Weights of a small GPT-style language model, trained from scratch on English Wikipedia: exclusive self-attention.
Each number is 128 + 32 x the weight over its row's rms, rounded and kept within 0 to 255. Layers, rows and columns count from 0. Numbers have three digits each. The size before them is the row's rms in percent of the matrix's.

# layer 6 attention value, 128x640, rms 0.0485, rows 0-14, columns 0-159
101:193102155096102149127115083126177151163154088130139126123094156142019126125092134151104124115069130119142183144119064171108189143120065114145137104156133048118178125189109156115158132124120149132073111123138180124136105064150138110022062101131172154140104093127163139084120106091098116079092114148124127102101095120094121121170114082110155163150117044110127149055131105142121124130089136149127187156110162132139122127140168086093160144098127117107135148106167179164155141199086138
103:174161126123156158165105106164187098162152115130043112094130122101060149135196154080102130126125166145162153101172128113126149108163084155116098170114150176126163086131132159076134194147071202143119124069121199126177197144131145164117150138131104052111110158146094162129188143128065132095107145152149146170095128147163149065150151101120127141127165124133121071137049097164124197172184099121076114168137158117123098043155106120160151154107148144156064136149202137069126163053086120
104:154131123126099167073115172079175125140128168120065144116096136116120112153173120174113118134064118130086088183167107126182108130158124107153120070136149212052197150083168106142098130091100140129118077167111121135129138135142133122061082126071144101147124125142101093155168097128068141118069088096165162108111143127130162160120096109114094138146163103149079105150131141136105151137116148145093148102139123143119169153158195098124087154140120139138186112155086118110127127154150131
105:126123135190112076141102112169095130083176133117174172195134124097093096109159104105118122123102180115191197124135139142087093149125150113110145181109136104192195096139097135102144154154166081129101106147141132127127083146066124184122117069120160143159148111147092100126133134121154107116147118123182144118132198128131125134129096140189144114164126130120095088110032127108161150093146120143130083046106046129209153123163110144199181119212127098116134138187123134144158144161133101
102:096143111074135075047138151108134118153130101161172173141106169138134082141090177067151128123089160083170142174116175098131107180113169132131139115129102085170134116130116178101131155104156149092161148133151147114113121089128101135113159186096088118115110171139109072145120107170169153132103128118156149176136145120134140120098156079128120132120152164124121113105128124123141170161129154143113143133148114150110185113103156145134078136120124119129111120141066177142087140147097153
103:142123118107093094107166112163102170110151152175061172087115113155129151121117149070136126106213075110158166070102161115155108131062067111113119100179109136113133149094122130096146092171072146108146097147115120083093133096082155075148128112107123094126107139109073181141105108130142105042162118126095139112136098182164119134134090131104166170140138138147138105119116145115145139138101091120195157119107100070092072133116101112080140090164117131105087148124102086094142077097126146
105:154102162124114143103125185060146118131102171119128128132107122113165118146166117153114103146129121116088124146100119175133116082100148124074142161118124192079113152087186099153124146077163121149144109101182173091089102109143155122164098163121114100098128147132117165133188121099155134090098124115118142104098130084127161119131163084228122115154106071108119067065076104137163130151080124063128122135136125136095160147150119089093090187146106075118115159113139101088140113143156118
098:109207083131152137193138117077181089166128097136126134115146094178153145134165117169161138132121187116164174104146138146144129110175113165141118142156137125063165161139122154141113121072164083178141156109117163144135100156154142108041103173123158126113137168115075122175123118143067089137140105114129140133121057157160120130140144119065109171057131153111159103103184206095141185087179136110072085161085082120126091117138118108119093152200110143125154136114118075156119151076146109
100:111129111110084157103141146083147071101133075116155129080120131194112157167144117105147130097155131100152155148191148127115121148163188149120129103129039136116108143155105104134146109065127123188106112107083167112110157090110153136161113140126140138173072166097110132144126136119108124135110164142130108089116139185149154122160130085184131105099129123185180094180131130091099115130097102204128085142153089148087166167145143111133109130069110096097119151088163112099126073112086115
100:194145127118155084108116072121100137106110090155164098143082123087179091137120086141154116115104136137125140146040143140143118108112100093128104129186120107075132119161139159122107143084070153110165132118064102183157058052115119130144136137169143064102124120177144078108164134138116081091221119196095182083115055135117134147147144127108147077122192161145142100140172115122122110109104131128141085110139177177132104097123184114111117130088106108166182139142121161124103156052118187
103:129113145081074064143176102116081135068084126154109046152109117085148068117083151124110109080093190071139160103136138085126090110116103118132123129138102138113153073135141090132131087050157167105145178120133113158159085108129074104138086131111141153144122140130167102124103169120066156137064210163151151180105124127122139123119167109161112145122126148146168060152077144181121139079161115158103138169130148134167115189132141171124131158158094132098074202123076113124127097066090155
103:160141074093127130136094156107196146056101169122117063099129101117199173159178135086197099090152135091102157120108137066136098162141137107110131139105145093169109179117144146116141122073040120175152117083114152146179115144133144132220107022104148089157123113131195145151111101142114098125050113157085112123119148121173113148148122158128157155114121081111154149131123144123131107056095101125105093124140107118177171091129087096119126159161132141101071124124175104142107165139205093
099:149137175099063109118121061111142138096033189156181135083108089121165111127117099169113152085138119112147104176110089186140189114125099152080152097103097159100078099098112134112163118158115159115153130128105137132124114071158113162166090142137132137090199111126134138175152144157115145136092156129157130117164146125089142139183128063128066131089167128148068112113100123152138142145148139121077119133102142103147118120143150111131157046148169115111164073172113121155144128067113146
101:138118137110165170145125150177092122120168143136136139076079140129138132122150146102133120129134159149099047131157188133146169073110089106141142108090068095123162145167138125137133160096160102154147106161117152137119159087136141208056195122115144144122170133143068106095204113110094118215055120162115123152207055090144129094171154111174144100092087185100132174100089127139181156128146162147088112133146109130155128106140096135123123129181115094120174144150169090095127135190195074
103:154141125140146184098121105065107123127176125144117154075107103148161114122127122163070130193132122149138115123102133115113120196101121035131141091171197159192102197119121121179178149149090083110166192087073139140091171100126189164123085195102139083116105097125099177137132099172086100114181142099125139088112125177106106154130089125084158109146126158166155082209196199149131152192105156107119137104116147102081107151111185144147143132087175178169140062130133152155085128170091068
# layer 6 attention output (transposed), 640x640, rms 0.1, rows 0-14,64-78,128-142,192-205,256-269, columns 0-159
093:114099131111175166133131109136131195136177087141124164139134149158056146167104135089105161149170071101180120121130161125060138090142129173136101132159127146065109181105119093116106132171145135164126121138124139168108170112100162166077056167137107132140094146131109108171149137129057210091135084084188172088092137109123089149181145127108104119113102112186068137152094160164113091175135159154067107160130180113073134097107082162146098128129176134120115136147225103098144158186178163
101:118102124132205102116153186153117071161111124118160125053101140153121106152108158097138127078084068134139061098163138113113135115084106115095127118125147106116135093175144121126101135102178140051167137117119117103171135108108128161074255088172072107110107117108154189062142151151102123116171143069145123083166124114136170069128101164206126119151091138136163140215119068100133128181164130085144099134117188160137142145106100113060107122125148119143140064141106132124114175102149164
092:141115103126105116110168139175081098169081163102170209135098106136099145079145141134152174087123068149095149172094114177185102130168102132145115144173143178092138206092158156137149197131120092142174139183121145170128132141122161155184000105085187179123130143175141112138142118076151059142111150105164144135147108132106123121116078150143156128164134127105102139144128111149156130166072173111177094126103158159108145126120169115150109186174149134133102167139108112127142127168179134
084:113109111177143144081140158123160058086143126150173129147088049140071097193163139149099082069142162126071104103150112143143051086099111139060154137180139089115150093125160162100192133084109101150128111151143133154141119119165149140199015090152132151127118124155130109127165107117172085146074120117193087099110120147122123141129127096199099117185100124134111166095188120131143185149095137187139135139089080118182137149160104183101162129114130072118047184147095139128132158147147103
089:139055075110118141083112116118163150149098101166146111135107099107102153171095119086122102084108161177129144176119119080127156147091043140117126137138170132127140129085141141103133104145122122057116146172074071122139151099165121183186187098125061150134135112127121147146122144105136175082127155132153134155053132153125132106116096111184110153124112127063088105140091135102105142062060097109081064141124117136133150137126152135103089143147175076080066169114047114163208193146103180
106:116142150095127048124184157104095146112167153115101124104186077187138155114150135156126112161143069092132131077136169142138107165138115157127118121176123161117135132066099120164151159185159092173123124175107123106101166147183173139060012109110188135151170155157108118071103148102186110145092069115174136150085126117109097170145145138159103104149169122123126159072158150130144128086125115145098053119074079125079125164179067094121135140127199109089125142192044137143118169140155161
099:122103121129108143139140119086107119113136106167102105099141135143171083168121117093148113171164154121111104172085151117120122102078088123088148155059178116076129068136146129078178177072137154140127183106115122117156109120108140180111011121163160161121155178133089134062147131162189123069103091142145122110150140166160171196162087109170092159147114108172105101153102157099139151142124116069060146107097138103132100101123101141108174181114139163071154140084083124083085113133147150
092:155105140131179126125107128142131135100113128134117092107143102106123176156071111243100135157177112148172156169125117124147118155123149112136120080131094136087111180098112138105130112095114112197108137103163097075144081108165116111133000121157093157127148125126136114157149176135190099102085136098128144176130091160175105217138158162184066118166118160110120157141142140141153169093134094154085084134096144150102172132100148104089118072095137093126142094135117080126125101186136152
088:165151100102083109160140135151114143114143085145163130215113157136090137090115133150113131176158157091188101078137091119119142127166087133157178139090086130068118143104127151127137111154122112134176075106091143196161138172142160144136132119189076113169178153169121102103149137111150104164184141128065142116151173108062141117134116101117117129122097156060097145148186160138153170111051130154088055103086142110237183131129119156171117147118135134147112172143147122183115111123173081
092:086160130098144086146103117122155107112159142101192058122087113079166105128144106166150075132110198092126099149184098123107147166127099124105109103099128092168195115147115132145134158156062188112119103090101055132168150008093074132177157153108065100151083110098076100087121096141110124131174062082151126103084136117073141191158168126103105173101057090130115115114176096088179098145132146164141116142137154129124079115117176101114091100095110099092172093102087141055139129175079189
088:167156055107118125140103094141105155146108026105171128108086134096071131126188089102138189088095125126149102131130152155128140064133113116101094164112082172109141108093165079149087144000109168091091084147121100112147170110081104111116099082144088136093066149114138103154123136156117100116188173106137143056144118118166187168137162117090123157057133136156119106128091081109138127145101133074169159168145076157126122093124171145062108141153107138105136095140139098095149116072097077
091:122116129079124088092105133172072159141144103176156097159125112132173159103077180135141161097102206134196183122126106124138138191128105137140154117131135172155129136090093137168141109108142120173113167110064127112137208180179164114135028097173085137184132107180139095104134116120125126123069142158120070101102107129092130136156124086077135105128101175112098094116185170105129072137096155143091149108159074104068103168104069157156131159168135150073116132180101112148122173151128119
088:141109160107143106115099082128149146113116091100188082122123091138143132160054153168115113125089150134134117177164158138122155145146199167182119172146142103191118128122138154143139146172152136166089155101159144146168139118153135105214007095155096102141093132131139122101174133100146107145148078145102127180133075097167080159161130086136172168136137096176098116122129144068107122135186108126101142124123148136165177151150137108069095128158112100147162126146104172102137136104070146
088:103141173145103109097108124112152105090101145126153095144163144199049113136113151135108156121081063154147123114178111153149159174105120114210147125118137135104127142102158081141093120141172163123159131122146171116175183128120128169072227152122172099182092115146091114156090151130123101113076140111059128125090149206145113053083134110139079156132132080116135143069062102122122109163079072162091090131109147084122168122125100165166124100170107085170160144104170168202084132143098149
089:134138155124101179151208090124100124127109128146111191159131151137099091107128131069155139169145138126079057099098140132128166094160100142139168160150134119133116081071154184096155090134083126123153072132092150083158174126095122187155000117183169184122133099163141081114157125105107131095128165123141159120143104165104154085124114150113153148107144140127088168153167137121047130136070147157113147084061070162161120056084128147134141143128123098167098167143162103144098060079139142
098:136123133153134124146155103141091133122076167142138122159130102136120105128155099136088096109049132181134179128139092070116109142095164142096143136136152093117181093164113134153175175177116154179084126139113140162102129140138122163126214185142157076142140126094142058093126153111101116138194100124107144145085112183162147121143090099147092091134134142113085125167140113135105081118070105152116139125126097158082140108150114096122110178159115178108125120086166196150136133047105111
095:143157133119125140114091157169116137134178173181099132124087132090160145134176101168145107175146109163092137142142109157200094092204107224121162166112116177160123186098131156115166084121042109175075124096098112140058099184148134150107043180118205110126130175071152163131118161139145134099087117190120155152056099128131097087081161132142111093137149101132137077122153147107136137120084146142138124103121111100089137128146160095174148149157078126180123187091119118150152059177076107
094:076125100150144128098086162163140129104157073135130129145126152166064163153155111102118152182148185111119144127115168118183226165131113153123121079110119144119089107101096129073144075122170090093098122125168129127124074124117107146130255117130096111081098099089146190146130094129169097100136122127119157126105121113143118153060167103144105162086179139149113108117085132134146160105137144106123110143130070124124139158113111090116127129118097078167164180126161150119102136180157109
090:101111136120092121113113143119131160136154124117129136183138187136164186126208159128106175119157143053110146115121116156120194168109117163136212141146080084128178144146123147130117074123163135150105123116153136117148083148100140062173147147078101170102150107115101177121172150097062077142173182098095163135193195193101186104133083152121123111107144107130126118144121127118135076182131146082106103080113137147179160105130061182147152090170091125091195127140125135191107117124131124
098:112097163052174145103193135111114118151166052126088119129155237096152149116104165140132154123106107067105207103086140155151127148076167210166136145100133105106113174096135144159137112178123141129126111131098176083126108174114197149105223141077117154124161112126159150131178065115119086124114144176169122123125192088125125103118196078164144100137186123199138182113136095125153129190122118127103136084146204104142154128114123081169103117156101183130133058161198153199090098103126096
104:141071156140085154163162207137119162116104095171108136123105145087149128132109128126133144077155100059204088118113129105118139077056077186150112154153155124122136119136202099129173164217129143142131139152192110159078138083143167089117176194078103111141122164125169119177120088083154098143162120091222159099125155092142105053115060106157127130106155108144140182164071103150115129079068174126202128118200165126126155091122139153094151087133099146119105104147125111126131115131169093
091:160084100106158132121142159109094177167158110178134077148128149140105104158086159107087158127090124154123152118145125085169131172122119067161150163187178131136119114208107101187113111092145093162184108142107122168111115174130107141092175149162176105014145162129086137158151125145119108183070149184114148246125135101111161123202211116113180113082173147155142181112154166095107136106149110139150105144116118057126143188129128123097102122148156125160133139106145131184154100141140168
106:085159073129150114159143153142186091136134147133127152108148148104077134158160109126187061155093179123144120179165088183108118114137086147158141166158118102129141126134128135124128093138117101163178109137094141146141131124097114148139151165139182108131126148101141113156041142094099149133153156116157104138109129127121158113202148149146151141048184076126146084079118135144143164099154133104149098118144118114104118107148158139133136100187209178160111102153120066115068150088134052
100:152116181185081112155092122106117104109095157141148131175103119158189123147124071126128106135162132114130169159138152081098145090104164157111134124107159104054110096098115124120118128126133159127147108115093153199101141111123102153145068159117167154194105142124102110106083137162122093148141166095150090087126113206161134146098100149171123102109112081149097098134123159089105141111121158143126158181159133188090138051144136137153114102052103141099122105112156153102187098141106114
095:112105083152127132053162125125124087110129161177098145114160139073187170115146098103110121184120071123116131060144125143129167150125094121104133105138083112107057104125137105106181119150138166135148146142163152181078082111157136173175027058141217097143118170082144174126118152159106056084166185125112128052146070140117128164090140169074093088141141148101171117161139127138151129085078126127112101089111134177103147104111075135107122145133108104113130184150120110155105149128162109
093:163097130066146140138139091102117111145077155135171158079196117111132080113131106176139118131137138146101150152115113118094134129123064153162115132133093090119101179096158147107120123155163116096133171129121085122126049155063110121099121139086136173127102141128115134165100123137122156092135229164136153103172171113105112108094129165175152149161121100131112078161062139148130120141158073130082150114120038176115117126062096155173166163117086144137095218079124109147115109128167166
100:116184168080089095111105143145172093079108147053151141119191157120179143142124119114153119148141153135098159085151109116126101184096100165106135132194156203154113174146173098136163172121086189108106198104122086098114083094145112142150095099109149114096075205181091138118093140152131104079125131125121170153074174095117131157092112134139165149110222146133065119100116122096110124068138108119189120100128117064163178149139141100078098113104153134145126114113148160077077103077171106
099:114130144174094116175106167130164102158053171137158188101135137170145113158152109134161136078146145158112152168172139158066164078097086110082134097139075141099132130111156182129165131198163167086118120165136104107127083077091115145112087151150178178115099085094168165182185155148096097141150181141177136167146150173087126150087109142130082103145117072132203123140119100217132173153138184120136123130127081152157125132076101137149146126119155130080116109139139114104129131166154135
099:135098093094138124169156166124129164065151084107096157149100110104183130096143114181175132104162115088130109148160125109101137059131102118167105046114146123127120109112113120131133116140128159156132107157099116142109082180097132130133255132151103096108164182147162121143180150150146150115078126157145162122153098097111153135188177094108112117103139123134096136123111100144146108141167124112134147127164113110173141102085193127084124132130076060134087128100122065047103133157128149
098:170142123069141178155093149087170153186157109121125166130101039097093195125148105138053166162119085107148145137155104150162123137139128109100120142117127130151155203144149199195094120084126081113161187153099120140123162164109115163094070179059099149122100122138144153156147187100166120198092074187148180129172073117145146142124154126093105103141108169095140092166156098129152141161113128138117106166092130091120089159047139147148098109100069114145149113103184201159142179144124200
118:125099117078118134129114128143166131140083063143166145049087153110068119111116130144078136133098141084075157128153108127123167097119083097135136131117186110092057117148137143068068139132120176147121100119132147149151124129115123151023036079105181109126102136134175113124082122104166094102106165172108084045132168126060165124132132148151144143124185055122130091050147109128109149106079119139195118161159125190135128129110085128126126096117101123123158106115081162137149135175110146
115:138109136183104112146101093146158136155152123098097166106135147121057096130142116062103119115165156148135121145158107110095171221127119129144113086151167109115119111150111170157150143143180195149112082125139187130135203160113138172009204138139170126121126177148144137109155114109124114168126151177129137146125123130166127092170155110079149118169143148157126147100004175185117117156132138146091182179133202124127157106122156147103122162143122157073093116137115093102122167090137018
127:159145136119132148108135145158158116153139168131058162139116148097094093136088133139112142132104124143163143045152106158068078093157138167107142128135147143047139099113077059088151108104080135142142106139084145121164125100100099149024064138123101131129119143102133140111092134129155091114084130091119169100134125157121119109109153120116110115150097115105134145094074083126113123127137088130129147113121140146080119126139119158131150113099161141138149080113147115137090110039159243
125:168135154109105089123123119159077107123120121120168180206162122094076075103110114095112143129121145139216114118136173146105140075149154063096092158090151130159129159139054135118095112137121065177122105126185126146131103093156113255086131088116083140146105136179060114162110145130154146115098131102127147156128153073159081164134132132212146132176162147134152098140064022140119152045176168143103085109127069096129152181152141093169136112165101120124121083113172136107140140177154116
129:137151129140143132116132090141103148162124121152094153137149113187155097097139123111119140134099131046134151149168141135095203137122188084087162091116126142192127138135161132113137150105109147138190120080161176129166118135084088168117245090110107139144099165120076089144137117140127139169188110182172139126117139131133130138144167145085101113128131124100182183123080087170130163136116145133142173126124044095061122106142123112139133142133139140114138118118103136071155127156160232
111:034188136142195137111158086114113131106146164185171108083120109145114116115132125100112168121140064153115105142126086142143134152126125171115137120144145137090122155175116100088146124097102154098105118097148071100098113134166157159132109135118163149140151133157066147128125119126084109090130126142141144067153090095149133210098127112124147141111121073110145120142083142098149127100165101099085223136171129154056138163137129119109091118161138080099151159138098053040124076136159132
122:113154142187139124100156126128175079177036164184147137130063159066156119113159096214149146199148144135094067129129097123091056076105111171094130118093162178128147152144204092129155128136079150109133035135194156116125106137145166102171117153129122117088117134131165104105150085113118129107144140083108133021126130104108116133069183128174070105113058077118149115070174096114166120128086133118138159149128112125135133163125141111133122128098141082137142162149152128070154151086129152
111:107104114172113155151136097088126113170155122209117124115097111153168122129099099092130140111141173102135145123102105109144160144150110126095154144153119104121125161206158113184110138099152139133175185130131147172146081181117104119037129111155111154147154137142032136074173143087115142120085119110125098131172135113115173074079114077107090152110197129146203146136130182133137139126168115158113184130097128134093151122101138102168100140172118133136115140072104132072121091075147207
114:130113162132089158106137103160122147123118100107157165074090081140097156137159115063118158141145194118127102182137130140157135219118169134145088093119064144091140115182150093139101155111171133151158151145096134076129213147146142121104128147094064121134090148113171155109173113108116138104105167115161141102149160129158095127112106117190115094160157153180169126144111123130119132154118086149081118089134058113107159215099169126123109163130128093126140182141162054105095120102069031
127:125155128082126157093118077137148125139125070103142136119131097135012112131171117183146127142156160173187116148132155138121100169099095186126118128203133125089137125116196165098088153090104111131146172107094117118125068133076154040148168076130136134123102101114139105168156170156074124096089158141127175158126075128125115166097113135136142152121137154084143099071128145144096188181082130128170133152146118154137137106130127139145132150135098150162169124118187125148130123139145142
126:064132137146128156115128079157085150123168089123122020168132073122162067108093120118132106127155224139171100091113097140125138126165115144146134145091128114074128122156146127177096109183144108144093097111089195158153111064160122047235157094133130129164160137158145117050117147129128184091073129127094110176125155155148181097212198133162114145133128146116177111117031162119119174081092108104082091120090117157168153135129104192162162081106101053105171093096011112117065143126155121
120:181077101149118136145100116152117118087113097074102152134102142115166139167143095135138080098173068160152112144125168098097134106178103155154141098063170134172136151141079168142134096086050163173160080131168152143165136133145079170180141093123166121140111135094186164112111118125149136177096073143115118172159156086143119139254103142123125130142091096158120184147060103153114102112065091179166097168095155117197118115113083148116145131115115146157079154113140114160146158196140051
120:177133177143138146107100087140137107143095168167090140082140118103120149080147132109132151122156129081131164199117097127113153161117051178075111138090155135216110117127145081130111144198140163097200141092141153163172123116126091129140145150142130127144158175162158148129100106099169146133134123099143120078109145144110104110178143156110096126147117141153134132112090149194099093148068122175106078112118206127129112107105143142120163091117140158108158065122077116170096152069090171
128:119123134158129150126158108165091107168132112092116095110118133119084123158162118123099107083115159085101098095156165134104144120169142132116141126109100149100144151133129129067128093162168108125197100090140170067143130127146089152100230082125090151115134144122008090091188142142133145155115177128095163097146099115119180108208124151111129158120090113146105159140111112144227214154132192109203065083155106113196129116137072057148149144135110151121189106131132139120099085109140111
124:166107089179157107167205156126105130053128191107079094109166128146234128174149120115073141149091113104086128203141167141115124130111142035154126101187168123154146174162038100181119146121080158121130112149190095140101164158118117160190092145134146100124171109136109133156135143124080082149177135137091161145126132133130143164128121162127115104126152092157153071160140149133220122142124094121117140144166167100116076198092174114097143136108158123127185094088140092123121154134115052
088:087183131147097138059110162099127097098147159091135170116187167099211125114148095105161060103131127147097096118101119168184044136116138096219172096067108095166113101072185125193162157062136092156122164128104092101129084171104090130132201145131106127165186122121130118106143117136132113167189134119114096144184150145139180068112164157108134160154127151076150105134097125098164118152159131070096072058157135065162135128146092190147174098127160077113122131186112106124095090096214143
094:078168141136091155111150143136069165126160136111163074169143116149098125149082121188145132157115148070153174140092129119114123132096149123079114183113128140123147165096158170120121083174073166105142172103132103148122115143136079087153017152181084089138111123125185104171108138135128106118159129083116102137124091087128074127148124132167152121080110131107063128127196141147130114182185175183133097075131154107117071141117116104156167126132101141109138178150150117112121073160103174
094:055132115144152130130140087110075146085114094072135058086192135107142146132142156111152133152172103100128103069122148100065167139132075143086112154112137093197140146152130124079126084180199122138128169161117089138056107149154095152206219103119201073145131099128129107154174150180124200122145110145132145118105142100148159099157137142065070118090113037092137156120143135127133091116187089077150089185147119090095122137156132085117103149152165143084098160076113153144147136206083067
096:087091129143127161122109129087140146160100174118101113045109130132102113146108105163108099121126097192087102149120126126138206144158080154187149052158160148125111139149160108173147140180104154131125144132122091149136175115092071054088219142146165110142130127066157167096113166099152152119158135167134109141126133167117145071072115091036108109130089103115152144144137133157107083123141112112117220173167173172074118127132094080105118156123117139120169144068116116178131103103146165
101:184127175128059036154064154159167101097108207126118129095131124151112167162115148074136085144169156198144085113137119132113096092145091151179086173151133163143118081156105159124139079133100142165131104181146147129130149087151154105143086167171134146181136145158198159108136157160117087119103135121105113148140057166122125180181127143122141148138067132188163059106162129103148057169138154115151077117125144117086124195152147111123123150138120127127136087123169129116070153118116138
090:175092115087128113166048079078146086115138123070134101150116149132090147094136156153124100181121199134083164236219123142088127174118158113135088070048166111213160119114131151139062135106144182133117120122138166139186129151111100139078073148184126084125135116158180148120114146130101116102092116130067073107126141168076155073118138159115106130135096168123153102123109140153140155137096137175117155127132135095149147127114178101152081149097088121212151082097139152179155161209128096
098:063139080115101155083135121138094125095132055120139151132147076165065138122148148105098143074101110123117133143125136119128159074141135081159086130162080124169153104116079123064101128129155079098149129107073171156151134131204130146145255079103134153120107139154137101194117121137096136129165143147162152163120084174139149150114135166069141132120192159149052147170132049095150118122133164161099112115136120121140149107137091157139106129115128143124090168154201122176132119136163157
090:169117209078123155087128127126127170099139142144154164167121099113087106118122129123119057145143109129084118199109160114154142132117115104132107139115145172169155141103152090095153100225073156073084129106115120133143174127103150145199200178095120130127126166085159181111093144114125090125209126145124099133106131158162130139104153172145157094123085057115081130118131108132127088187113174104190136123130182173101106092146159132156192115078072137050228136118167133127169177186135131
093:142118110145164099110135104085107130111142145110083077156153188068135149181108132144156181103112095121066136139094150127091080178116113105167176153122177087207093151102159138137130099129107154131118136142147077142189124127121121161154051116152155159098129058163153146172127110105084127141142151146149152175183133113101126197134095128099100171155163110114172135078204145142124131117152164122107180119067157138133158093122128171105161081121187168090168066146095112148155108138139198
087:092125164121161128167107145155145141167162143127151171175173121158112141131146147109089149127134070152120155131091142133183120141097146147137078144091176167197142133161100098168081160106191119106097169143126124123121130207122097123102134114158141108152137117125123156128122103099171186094097095104183053109114190151162157069067103070120138048172140091143109151142164153080165134154190060148090161092124137093128121122119126145163133092111125137082122114096119123149150061149133121
097:151122144196125136133137171146187112156159149107155187099101131128162143099118141073155138153134096106119096126122147133078130150149125164098128087152221112130143116114090175163149135193144103168151101139116081112110155135150211188102158150113099130103194141112125155177130134076139105110144109105087123087140121119131071146094114173088153114149156114106115151146180118102082065183141128098149145116124122145074115119153123087115145102149121137146185108182140143125130131163157090
089:078143131147067105111105052115072158121146102172089179070185137139101115092094122101120133176153103173162129132116059212098123129152142067130095125176125135126109140218138179148113126104170104071081097155162096156086022090154098133073076230131102150101154186136074105189167114126118116101165187098087154124161139168149189095065166172117098104136130143109130084127130165142154177170120163094128126117111078131150138149144118107137116117123097086099118097152113155089140112119079119
091:137146115111135146088124143148113126108102119149153083144112121124083091147169111150134113161189128190109134091081118128113028111144189098157168118101088128061132100070117141177162104170106059163115114130085177121027138156105139107092214137126145114138105165096124116133132116136123158089219066126120174136136146136183142184097110154139144105106097117081181127151126114110145101066095114120170137124177112145142162204107172106151109151102163182112104156139214152120138089181159121
096:123126164121127127112085146131142115140122098177137100183165117159192172068116147078146092169112173084174154123068048104123187097169164155093127146112097102067133097151084125148119163088139166111089137142130126141193128167134144105152107132082158145139146111115203169117115137131131096103185193100089120119142167109150118202121127125149147095100127158145101091141188112105091096120171117117110116089087171146083124113130170192142085131113107152100116124141158153137153147110115093
099:130084177120109140152134181132140136119191124087115066166121191187181088154151128129156126090156138120100162137132124147090084150080117088116083186108107129158151059081166152170141102099126121095235080109185198174152103129121166100196068115130145148101098177183093175102119164104108139197207113096138110187114149129088114142097096148114159102155127197118077109104106085079083183070101202160165130141149151150174104130125047109116145090133129089133127184108075157126112162153090151
100:183103089141156125075069122104096125085162154091149185087130148084098073070096163180144125139113102148136127062121122081076150118146102056161110114162117153118099095117091128074090114150169095171130120178087134118098105116151135152079137114172123186139133154148103126135146082126153178126115077141097107077131186134132130137133124159166146137131081149153107147141154149126143149113122113143172178111137138135118135114123141115086105111120152091102154123151108087127109126139139130
097:113092138110102137077116098126126102087140095136115135186141137100144141078033062110165087145080164115121110129111065108115106119066169134154166104108130134222106107122081147170098135122134176199135188115068088111149117058152133158204073136094096124152124133105202137134082125184157092100117160107113053135117101128125118120161102175164141143114092176138066076096089135185116110138104124172076103076146178108215131116145181159141157125137100129064095081121161087090186129109095097
103:158140123092126116133109134122050118119054072104107114177116133107158146112126154188139170157148102100141164174154119145071112150081154207119091157076095144094083078151119137139164126113071080108118069094149163176126102100148127154150123119131113098104105110127109109175125103138139157205070091128113129165094130119143081230123131165113100155087042113138173153157124117113106080114065142130142104113125116096133097168106129128116092131093168121150089114107139225135143131120093070
096:089140116128123103124061129088161147153189100118179127139156132179096095137086131059124108118119129094117096137138155077131139111095159065146132123091107125115089116104183141139180156113139079119116135096128132157086147183081128183151118085097057114080125138095084156075139095130109125094150137123110133153140113131100125129149066167169126117196185129111190094168144191091074122144129128126120214140143090130120132094138076061096114100097155138150150154187141100056112118140140137
108:093116137167100194129143147086109109126156116152143120119080082133119113142169122146139099099167163184084175104109096145119121105194163114117137167147159176113135139152134150116119149146161136124148146116117175149153145068170108171156158076129104142145132079056085073134143086240181147138113160111131126126140194143161116149093150061116143145103111171124117109123189131157148180105079140109136169140102063143167132113145109120124083142195162105132109103105170114105108130088105052
095:173134131126158108099123092158125128126071161154081172158137173108132144119114130099129126108132172110159114044147134097148094146117143124173154139164198112135126154123152055144153107176139163117148125156147130106112110131124115135128011141151103127101131085179158138086058110099166143124119170124119171124152129093104076129107137102061125156172155060115117145182091100102182178171125119161020168120133115198146159117088195103098169091097077142098122122127076113143072139090143171
103:109119091148120130166136165121105112096124055119129170143094071066137107119120119133130171070139099130101147141093146140084172146094095157083087128139080130155174114119111148133112164142158070173085175145172121138114127146176178089130017134072140089095148081109095111098159083123136119148134091121125154138118144164122120097072106098097175109155162167135131098062077116111099124101089093168126093165132097092201114115145101124089068118077137096136158119137145155134146162093130132
100:074120097099116193116130131138116136137102119157107149113185092172145126144119136166106063128132119123081073120128099127129076116162184152124110156165046089143180131174142133090118072215133106156158162145143074094094138098123108127112139113085097164136093165053117130181190157118175105112231137124166148131054096117089105062157164142168102120097144069123163102124060113156126101116156143170075124129148149121146153131149083125123119185123058125165153106108107154145149105123082101
099:118156100152119132090113174154157118122094141127127119156130140125139137122134161128161182108133080069180137140090107134109109062116116205102136112099159131168159122068100114164087165118137118161089101081102122166108074134136131063126143165104134170152137145138125099168173128145175122140134130090140116107140118120136154099187185111102170173125165127113166087046047142128101080154161152146128167200109088096146097093112136186154115174151091148144127161164117069110138051135117059
104:081113165122089175116130106153133139117129168035143116136167158137118123118223120090086119144141142150140133092155098156119100172133163179119141157127133145138086113096125192100150096168114103111132073157122138088126125084159153116160121105133136119164128118147076139097192167129098138197101111162123101126085095099168145184170068133198126038133063168129125111097137080101109184177101124109195080163130150139116160165107120174130074160140200118163161088138113164176164147177150138
104:122104128173183145123185092150134087105170073109146141143094199119110148107130122080165138109128109134113120187133193134139212119145092168168109094082161093072107102084155152132108125175152109110174138104164144115128159119141146106047154189123090100127152069076178082064169147138130150120130119081140145167130065139108104048160159154155129187192097152091127133128132128112111169120099157082148153134143147150141124085148181203148143157100132105138158158175116118127106100143104149
106:081111089139133158134156108107146127158182094135059152167116067124090199140163114106078127084105087115219088140136120118150110176116162071138142132155160125121136112166127139148101119127148087067127169130166140106163155151112129125167169103170216133122157115158096192106128140128164177145116132136126112115151182116098130135122150064073140084062138166119107137143141118145173083142131117071188150125058109144138129120173102171164126136151065132145109119135086095145109093096084079
104:148185153121139139129091101137160125119122128171129139131086147081098105112147163126130074119198071176080078147110105110110140135146129142108125160183073168095108106074156089152068112206144116142156133112160137154057150148125088042108157093104124127175106166069144186143151131105079162074154087074154075109144098136186148098107101145142135105164128121078093194172130150140118075077114174106166080122116144148125138141135119105147093097100159127175075088095186115084124158061108207